Part of a small language model's weights: 9 layers, 8783 steps.
Each number is 128 + 24 x the weight over its row's rms, rounded and kept within 0 to 255. Layers, rows and columns count from 0. Numbers have three digits each. The size before them is the row's rms in percent of the matrix's.

# layer 6 MLP down, 128x512, rms 0.0879, rows 0-99, columns 192-255
105:155123168168106178143108117083059124114133156104119114150116115117066141112088107130138161156104143083172137125111120110157127124149168146116141169162137073151131090090119169100098109117122141
099:126143105114119112154118126139158185151139147155130140089155119112156157084164116117118113108160152125116115111128131096081180140122113133140124146118120145152152160114124102144119158132098145
097:121148156158138107094094129129146134108151138136162139108144152132146123142120126123088137101135181158107162110111163130086113117165129110139120115143113110101145122115111125112129130109082139
092:129091180184128130129107103114146136125160143138175083119147164134129111131113087149133178109140092145100135077145144112125121130165130140135115141095108135113173135142147160095185112085142116
097:154163148132145135122162121153160096129159131108138105103096104106179118131149104142132096158163094131104121129119097149107123106140055135141087118184109142105095141174145096112148150143105080
099:108113086117107120091112111095133138106093129134181109139113128124087147146116175137114126134148115081113133132159125189113118126130122146133107146162126125152137120134098104133152083132085122
094:098144097119157087100165110121092123128119129114095109106139090113162162146153165132125106113143109125133076127107138132176117155085129105131130098093173096113087083151103154127158113102155099
100:122161138068114167159129130099163127146118119136133156112122126144123119131127138139142124150141157129138131101147099186118153123126087109125105127092123103142153148198161137147101143154134127
098:095145141117137140145141163167145140143140142141165140087135128115101125094149121131123139128137096140118107089152158074102125104123130178111118113105165107133138105149135125139084121117169180
104:139122096114150140077126172138108175099084122167160157164124134131161140133062185113118135113152095170085166111138117148111084109136184101102148167114144075109144133109128077118140142124131112
099:162131122138131076126154120145119149111119147139145114130110126124113143112146126138135143134141120141114115141104137134124135138128101119126127158129155140132164091120136148117145115146129117
100:153101124094110141190093113138154155144097127148132068133154124122105116096124117113166115139118125171108129120156135138139127165116114158106121108118130130108129127190127104044142169109134130
101:128175118092106103113147148167144135152156125082109142066153168114159139135130136137117162104140100165119151138116136149111131135140154106106126131128117112113161098118086147144110099109131096
102:104100205136100095142163071105131142128121153164093145110115101116126176156181124123129122163142160114134094141125119137118126132107154110106143080083101152165084139113176048115145103161132135
102:175133148186098106130146137090150135122130116152097085103133134159162132108133113086116145125152150113178113111133103091131131092094112133148105129156127140110127126133122141134134110134084066
098:100097161112100141104129118146083132109158152168139150143154138137148124176144124125092116111126127161159116163118106156122190156103149148095122148099137159126099151143129083130137101080097139
106:091086123126074107103126150126192085092119110127107082100112162095156114121151142139136146131085106111104111163108110132084162128150140105095138077153157120133038097081122132103134111157114090
097:143112168107118075108102113074150072165130134124183155090087150121118121124131130128107145142131134173123129132137171117140130104113134165152078155123143143131166119146145149122128119147127137
094:153101081155138098137135133090122158174148135137126104129100164122095127154109097109131105114128119085145121133132146170134108100150185141145149097117144169110077151112136173145151141186098148
092:119152081107140155107123123176125141145130167160162163127091111138137108172115167118112146123151138137126173119091147131128111121142115112104138077136126131128153107089175124140123160079164143
102:145120090164132133148131121129148187084139131078098143156136128136172112111110123127115149105140137088133118097152132101091114115139126125159103123085129140107188118139137137128128153108102106
100:086138144092127150123130131121108134139109100133153096167115134132153140138129129138119196121124118154118109129123128119145132116117157102111169066099134144129159128116134165122093094112168136
091:126112136130109140147139135147155144125150145109115130130148097125135134116170122137131144110142130144131133123152144065175125156126107146113113122095119150162130143134159120154127137105107132
100:101126134167125113119128133124096110171126168140120123180130108138107123146144141124104141149134139134117129105089147146167095106178167142123170132147061131120091142159124106131123164117157110
102:132122154135152108111143128116141121128127113159129134166123115090110129141128131126137119166160168133140141108127119157175109127149105077141111095113159147094109088133089125112126131088167123
103:171132151155142177109113118133125092088131161133097108149194093130126117135105136146170133116112118104119133144105121100115125156115149105139136161131143137111124133127132154115123101139135164
106:163148142128117127096114105163134157118094145111097147133169066089144136177133123132122139117154140157133108128148114136099129126091086125150105190148162147113157112141102123191157150132069147
099:105145133135172116117161090165181121168148111123169130147111118121122111128099141142144157106123126142138119154099120047108140107151146125118151098112159159157126075161145106140129161156154127
094:093081129095092103095113118131144089140125093101095145077102072108137108089139110058145169110122144104116116127167125147146155113096159158107157135118129097130147133089100122150125113135104115
102:119125152147101161099145131151125107115127127149104131110126137120100137151158136105107103123142133126145135112213100108128121124157112098118152121150154173130137040110150150130147119182149102
093:100119115153155151120174151141146149105100093110104112126116150111076146131102109107160074133135135122143172134110145093145119133078168116177152086131121106132120097132131094172104105159152152
105:137150130141127103099080133090100121131166096126116126128130134131119117191123132134133131064113104113103137130074160130111137136103108112127124118136141106140165134061146134099139150149117136
095:137139157118138153157116128156208188147107117118162144106128146135121105101140113131151104061116133131087130145121162102164099118129164121144137171131092120150126112074066115143104130134111138
102:132118117138110151130108113098124110122121070110123100104140105122129172145076134109139108188102092119130116126149150090157105137088142145117124179123121094145167174128133079110120131072137186
099:131113112175118162140151145134142156134128106115150117136133121109164118128169116149116116157129120131122146101145077134110121100118108157129105183087155129121142093103145142143134147121112112
101:102121148147175127140123145110140172130116147143101148128142153110124115134101145122134111089082134115118094105081127134126138139084123157151158139148136166115117115123129106110139120187102110
098:116183104111145073106124137098151101090124175158143115099114117176170131102129134134124125122117132122124139140140145120080127132137098154100098135111101137141112156141109155133145143098129150
112:199122163139140122192161105122135138123142123154118106136156128088113119117146137100091161136105123129109123113120088131159121084124102156119103125078128114130145116155123104121174117130113100
095:152090122121129110136147110116099170156074114147122115158060114150132125125115130072129097057121100101169099177101096079126137122075084135107132126133147132105160117123099143154100146123103164
099:095142145135159174096132119094150158119093155127111111102091135140142124142146133096152108160072154085147125149138102078133128132130137153092137135139137131093141114151094114132145147136151100
094:125126100107154141140105117091123172156188130125150112116129075123123160150077111166109124128133121173125133108096127137102077137165102105120124136146157094140153149039119160115129070105145156
089:100101129130157108149130122153101126153128118111130141125169164101147109118142144133101124166124140134149115118101116141134140116161166080144146163147118143141145088106126136187132090121118128
103:140168150149151122134110129145124110137131096078124153146144156139123141089091141114110171138089151109099149137132133097090107136122151116127120121140124101148133133130105166131139104082117130
112:154119121107125060129093123147135139153127163130153180185094095104145110128134154134139115159162097145093139127152148117170109146106113133099135164102158168144132154100142179126096110151140122
099:104093129129161133115129119135120155130143119130148114125093100136128149128122120156102080106154148115136115105166128133137129141131137109141091127075094173078107115128129106131161133120086143
133:141135151112126125123127126124137101125117132126124125107163149153107180140158118140129093121078153089164164147110095155136104157111125196166161134134138122126107124120144103120136098120154141
094:157114179132148130150116166117103110115165141120150129141118140122108143088146132149171107145078112139149123130133148142079119154172136165157116130119113110130144099137147122098128078136119118
109:105118108114134116086103099167152146155116145166124125101113131137133163141133146120109136113094167158141159128072129157152122103130115120102142113141141150132128130123155068088135115148118135
107:123122166148117132131143112098136161108093096136116144107132118143112168130119159161145140114095160136138101166153124121135116084089113149146122129130098123131178129180101134104143108090160079
101:097118061143104074139097158140124079120134137157128131193121168122133134121131104139171124181141152130135150165109157141181121148105106103127128153163145131163096126172144110143143123125121204
109:114192135121118107142142128169137077149153146134115119122082133129126119137079125124119106126128129127076120072173133143111103114112124108188126156179101143083137131118068118140138096126156103
096:151136147123160153136128122139148115103164106075136101126130121088106164107133109084169097138123095155148097135161108116137119107129110119148110145101130061125114170174092109128173182122130103
102:112164125097141101138138126136133122128109132142134138113113142145135102148098136120138142142178105124148146123162172151209101133151079103163141105102125167140127126155142100098092118175141111
095:140091147082103163108120149110096142145150125110118138160124158139126149169128135116145148148102127134129152148076143166142203196154148114121101127175122080165089126074120138124139101149149134
097:097123116137103165141133125132152151139150116137100104185138119128133129125160121144096122158113129136166147144112125126195118105150075194072120115158150104143136157139141167117088121161148125
096:126148123114118098133105165138120134161154105117100128146110129089168109121118110147124145117116126128151131168125073129131103140107105113133126158116141131127123143171125154087124086137135117
094:128080094119168171169148106119113101131155124106106089096129131094133118145086106138174116109117119124090150147126152118104117123152134126131171103105132111148122119145198104168103119154146122
104:131146132143135138119110126170143156100119105148155130152144124127136144154140145195121148147152123143195112132127069166170138142113101136144076121110119111120125182102100161124124124147146057
100:138106172087153108151154121112109087107150120155136126133191125137117149110137143122133116119163124102144135127118138164128128185139122143108100110135130140075098145109174128129149094143107120
091:145081109125146113134115112090133164097167096092130120131156108157073133120123082145140152134161111112064122118181119145147126108143141114107161108110150121106157141110124131133099154106116143
106:129117136126119164168123099130147162141107121149097112124126158153102098121117128133132135099132130139153137124123100125150166173166147149116158132128108124149118125102146117114117190142158089
098:141126143185108123109135097145117128141148158087156100163176122100163087127110116100120142162106130112150147119114152150088139110089136138105157163119121160165123153141095136161109156119156127
097:158119108122146064153126105165076111157089101117136163098118116160074142116132104113091138132119150074125123133109153132092106137133152154112115122126119111135124168134165116130139145123143158
108:107131141118120156127094115173145105122103126178151145150154119205128120176097117111161143137105131133133115121169097096122144123142176137123115133159163096158131131110164108071120087151177122
094:091167136087132168105139156143102102087130141124145114098128137147117132099126117184092147120145109159145126143099139123151154111120108121129116106133154140108092087159163095143150125122177149
099:121117139138137144168142146116155139108171105122141093126128101127083129093114153139176136084126076131109138104143090161175130137154136076132118095127136132153137164135192139142143081134133146
098:120143106148159083143109137154112086103093141105128160145128133104118124140175152121115139143126139070117137121097142127084129116113094082147164102164094182130119111135109138114127134144122135
099:124121124166125153174114169078081177143113121153116104180132110144166131122175136105157116137093119163150118114142131119139144148144108135087103150117110160107125136075121165105103141146097140
103:145141142121092159128137142139143129106145140128098129139138150168129128160156141171120146120152124151106080129131141084124140107098080102096114145120127104134117147164142149136160087088129141
104:142097164121146166104145115143129104173135141147115157113135074137121142106155099120123153120168117144155127135132134143127151149131129152145161125083114099148085139113155129139202141125123125
106:120119108140099113124093150214139156114106132170111130118110173168125147167128108123128091109115133132104142125167125117100153127115140154112097108146110133086114129142118092145165123161129085
098:169138110160120085143148160086117100141152148104151126131099147142171143137128118127118095070118168126126113209121154136113141096163136138130166093099108082124123143097099079104135115120099111
096:144171082105133155092120103091135133120111117130121152122130103150165110134073171155120133103119142165148157166118169155114102098143097103113150135120148112107117110107166117104141145088140136
101:108150082161111092139122118159141095104108138079089130133122126152128135085157133128101180143126117134137108094176111141135097160130136139132123127113103117128110107155103101125131084108141120
095:136129088144159154128130115148171095115081116146090115122102135116091113133108099149114128144146149164127158119125112112094157099110100170101135105104101112124120092148135096161172146095133133
093:082117123111153106146149127133137110157097110136142135118125150125113072134130124148129123124073129131116144065130138125132140124115163104135181098125131163121150084143126133105117132175160129
102:086127125156108119159124106156138095134095151137145163144143093111148110182121130075125138096144101124097103131126125116081166104116162132163143160130127069103098123140118135151182149122139134
093:152097086141132108127155133124067101103123082149142127158111131136133142103108114118128136106107135164160130115096076150159162189097105148141094092102114171120174116100127121192108112111136166
092:116180150095200088115109114080071150101066135095114144136107147130142122106142166138113136118112098075109123140102134135128124117147112137132088117175151110116115094143126160064114149129137174
101:097117109140146169149123129115107157108126117085118144155101134072143129151130115100154116168106106134102115130093154155112164156117156117114106112116129146147091135067125131115095149153111104
100:160100193138116097130156101152158134116160144093115144121133142116140137138180113119145097075120135146174121145101159142144146183113139146193112140093063121149143145092097160160156155078104134
103:103159098103127106136122140126104125132161151106076116113136136118134103109108153144134080118086169126094121138138139147101114098108099107140143086122101165104126103138109115125107116136066124
096:149117168124105155132141151107135134132158118092139130116145108130139119153118140125110124098115112139128133127148130119126122134148111126127111144091140080097141135129122108155141126152130081
103:137116132110088071131126144087147144124148149165146145157131153129087121120147113140130133081119175186149137149139118118127143115111153135107132106134111104124135140103142134087153144117127123
101:160135063125104069123146124147073157121067137141143129120168106113126126112129102108140119087181147145164138145113116135135131113089126129134133116141094121119149163150156168112171107162142163
095:107121211164151116128153100120109116134143141093094132154147133110140097116153146116154131109129123114196102182145134187126141149117109162150137143053145117137122132140140123118159175131127140
095:172133151167098160152119138113154099115099119167117153145136114093110109138141169146128140146140093104130147104133158125130095110162096135146071080133162122096128098107101124104118098130099136
103:167145130125107126129110118148138137160153107122115130101137103128134122081103095138111111130137109126139118108154090162145135128115176149146099131108097130148144144094101126158090105151115113
104:135150137145114131161128165117156167102139106161126131096123132143149163147141126169143141118179138099108112137110141153136147127098130136138106129197135126159125127150121153139117108115113156
096:148157153125099126158111145087128131153122112117171117131133133138109105185103131123133149149133120135095175123142117141097101099142153150149143109173172098154109159126123133101135122075129077
102:133106107141145149120154142137186111132092096119149080159146136116157111085122125118134093155157111121107147086107111093126103128114099106141147142134092116122171079054093128146141122079129115
099:084148131125131092081141125156087114146144110135128145127105129185160143117150150102144108156153139106134141087121144084138134086129132142153123130130169123129117112140113140105118146144141117
098:118130147128124153063106123118146112132130118140151093160134129132131108148154126077143125166134116133139146111146110106114127116052144111161104122176157061113151126136088141097092112138131105
098:141116110166124139148078090065126131080129115125115145140161134128147123123131079037092131137153117126121142151145140142078107138141120107104117104135163121143126112130145160131128129076104132
096:142123141167136136178180127141131115158107140136155160130121117134095121108071120130138101178115101137113108101106102115141129144147171137123108139134121109150072189147156126176051135158121102
103:119133163108106111131136113094130108089115133144122121115107137148157113113124142149119141165105116132144101108151076139127142135141099172112079131096152166088149153141161139184132143136121124
093:086155076141162162161129128159122107132114096136089135121101172125083109132156129192149129127082147155121122149118163140131133135146120101117130133118104133119110123180134097136110139170112126
103:123120139167143155085121153148143124132120129151108117123129092138116148103165147125146180149130157093200139086118129107145149158158103142130096121110097160131150159143085136115145160125166157
098:157101160154118146144123134178139128128107126095099128140127138106115143114125114133084128143090155126121166157125097134128084116127177143144131195158114121106120150087161136091148161109079164
100:153130123101143112128105113118126104117114110102095100132130169138109145145137137139110083131132098120128110141136094108156140158124117175151142127117113137149163134115153139151128141148158128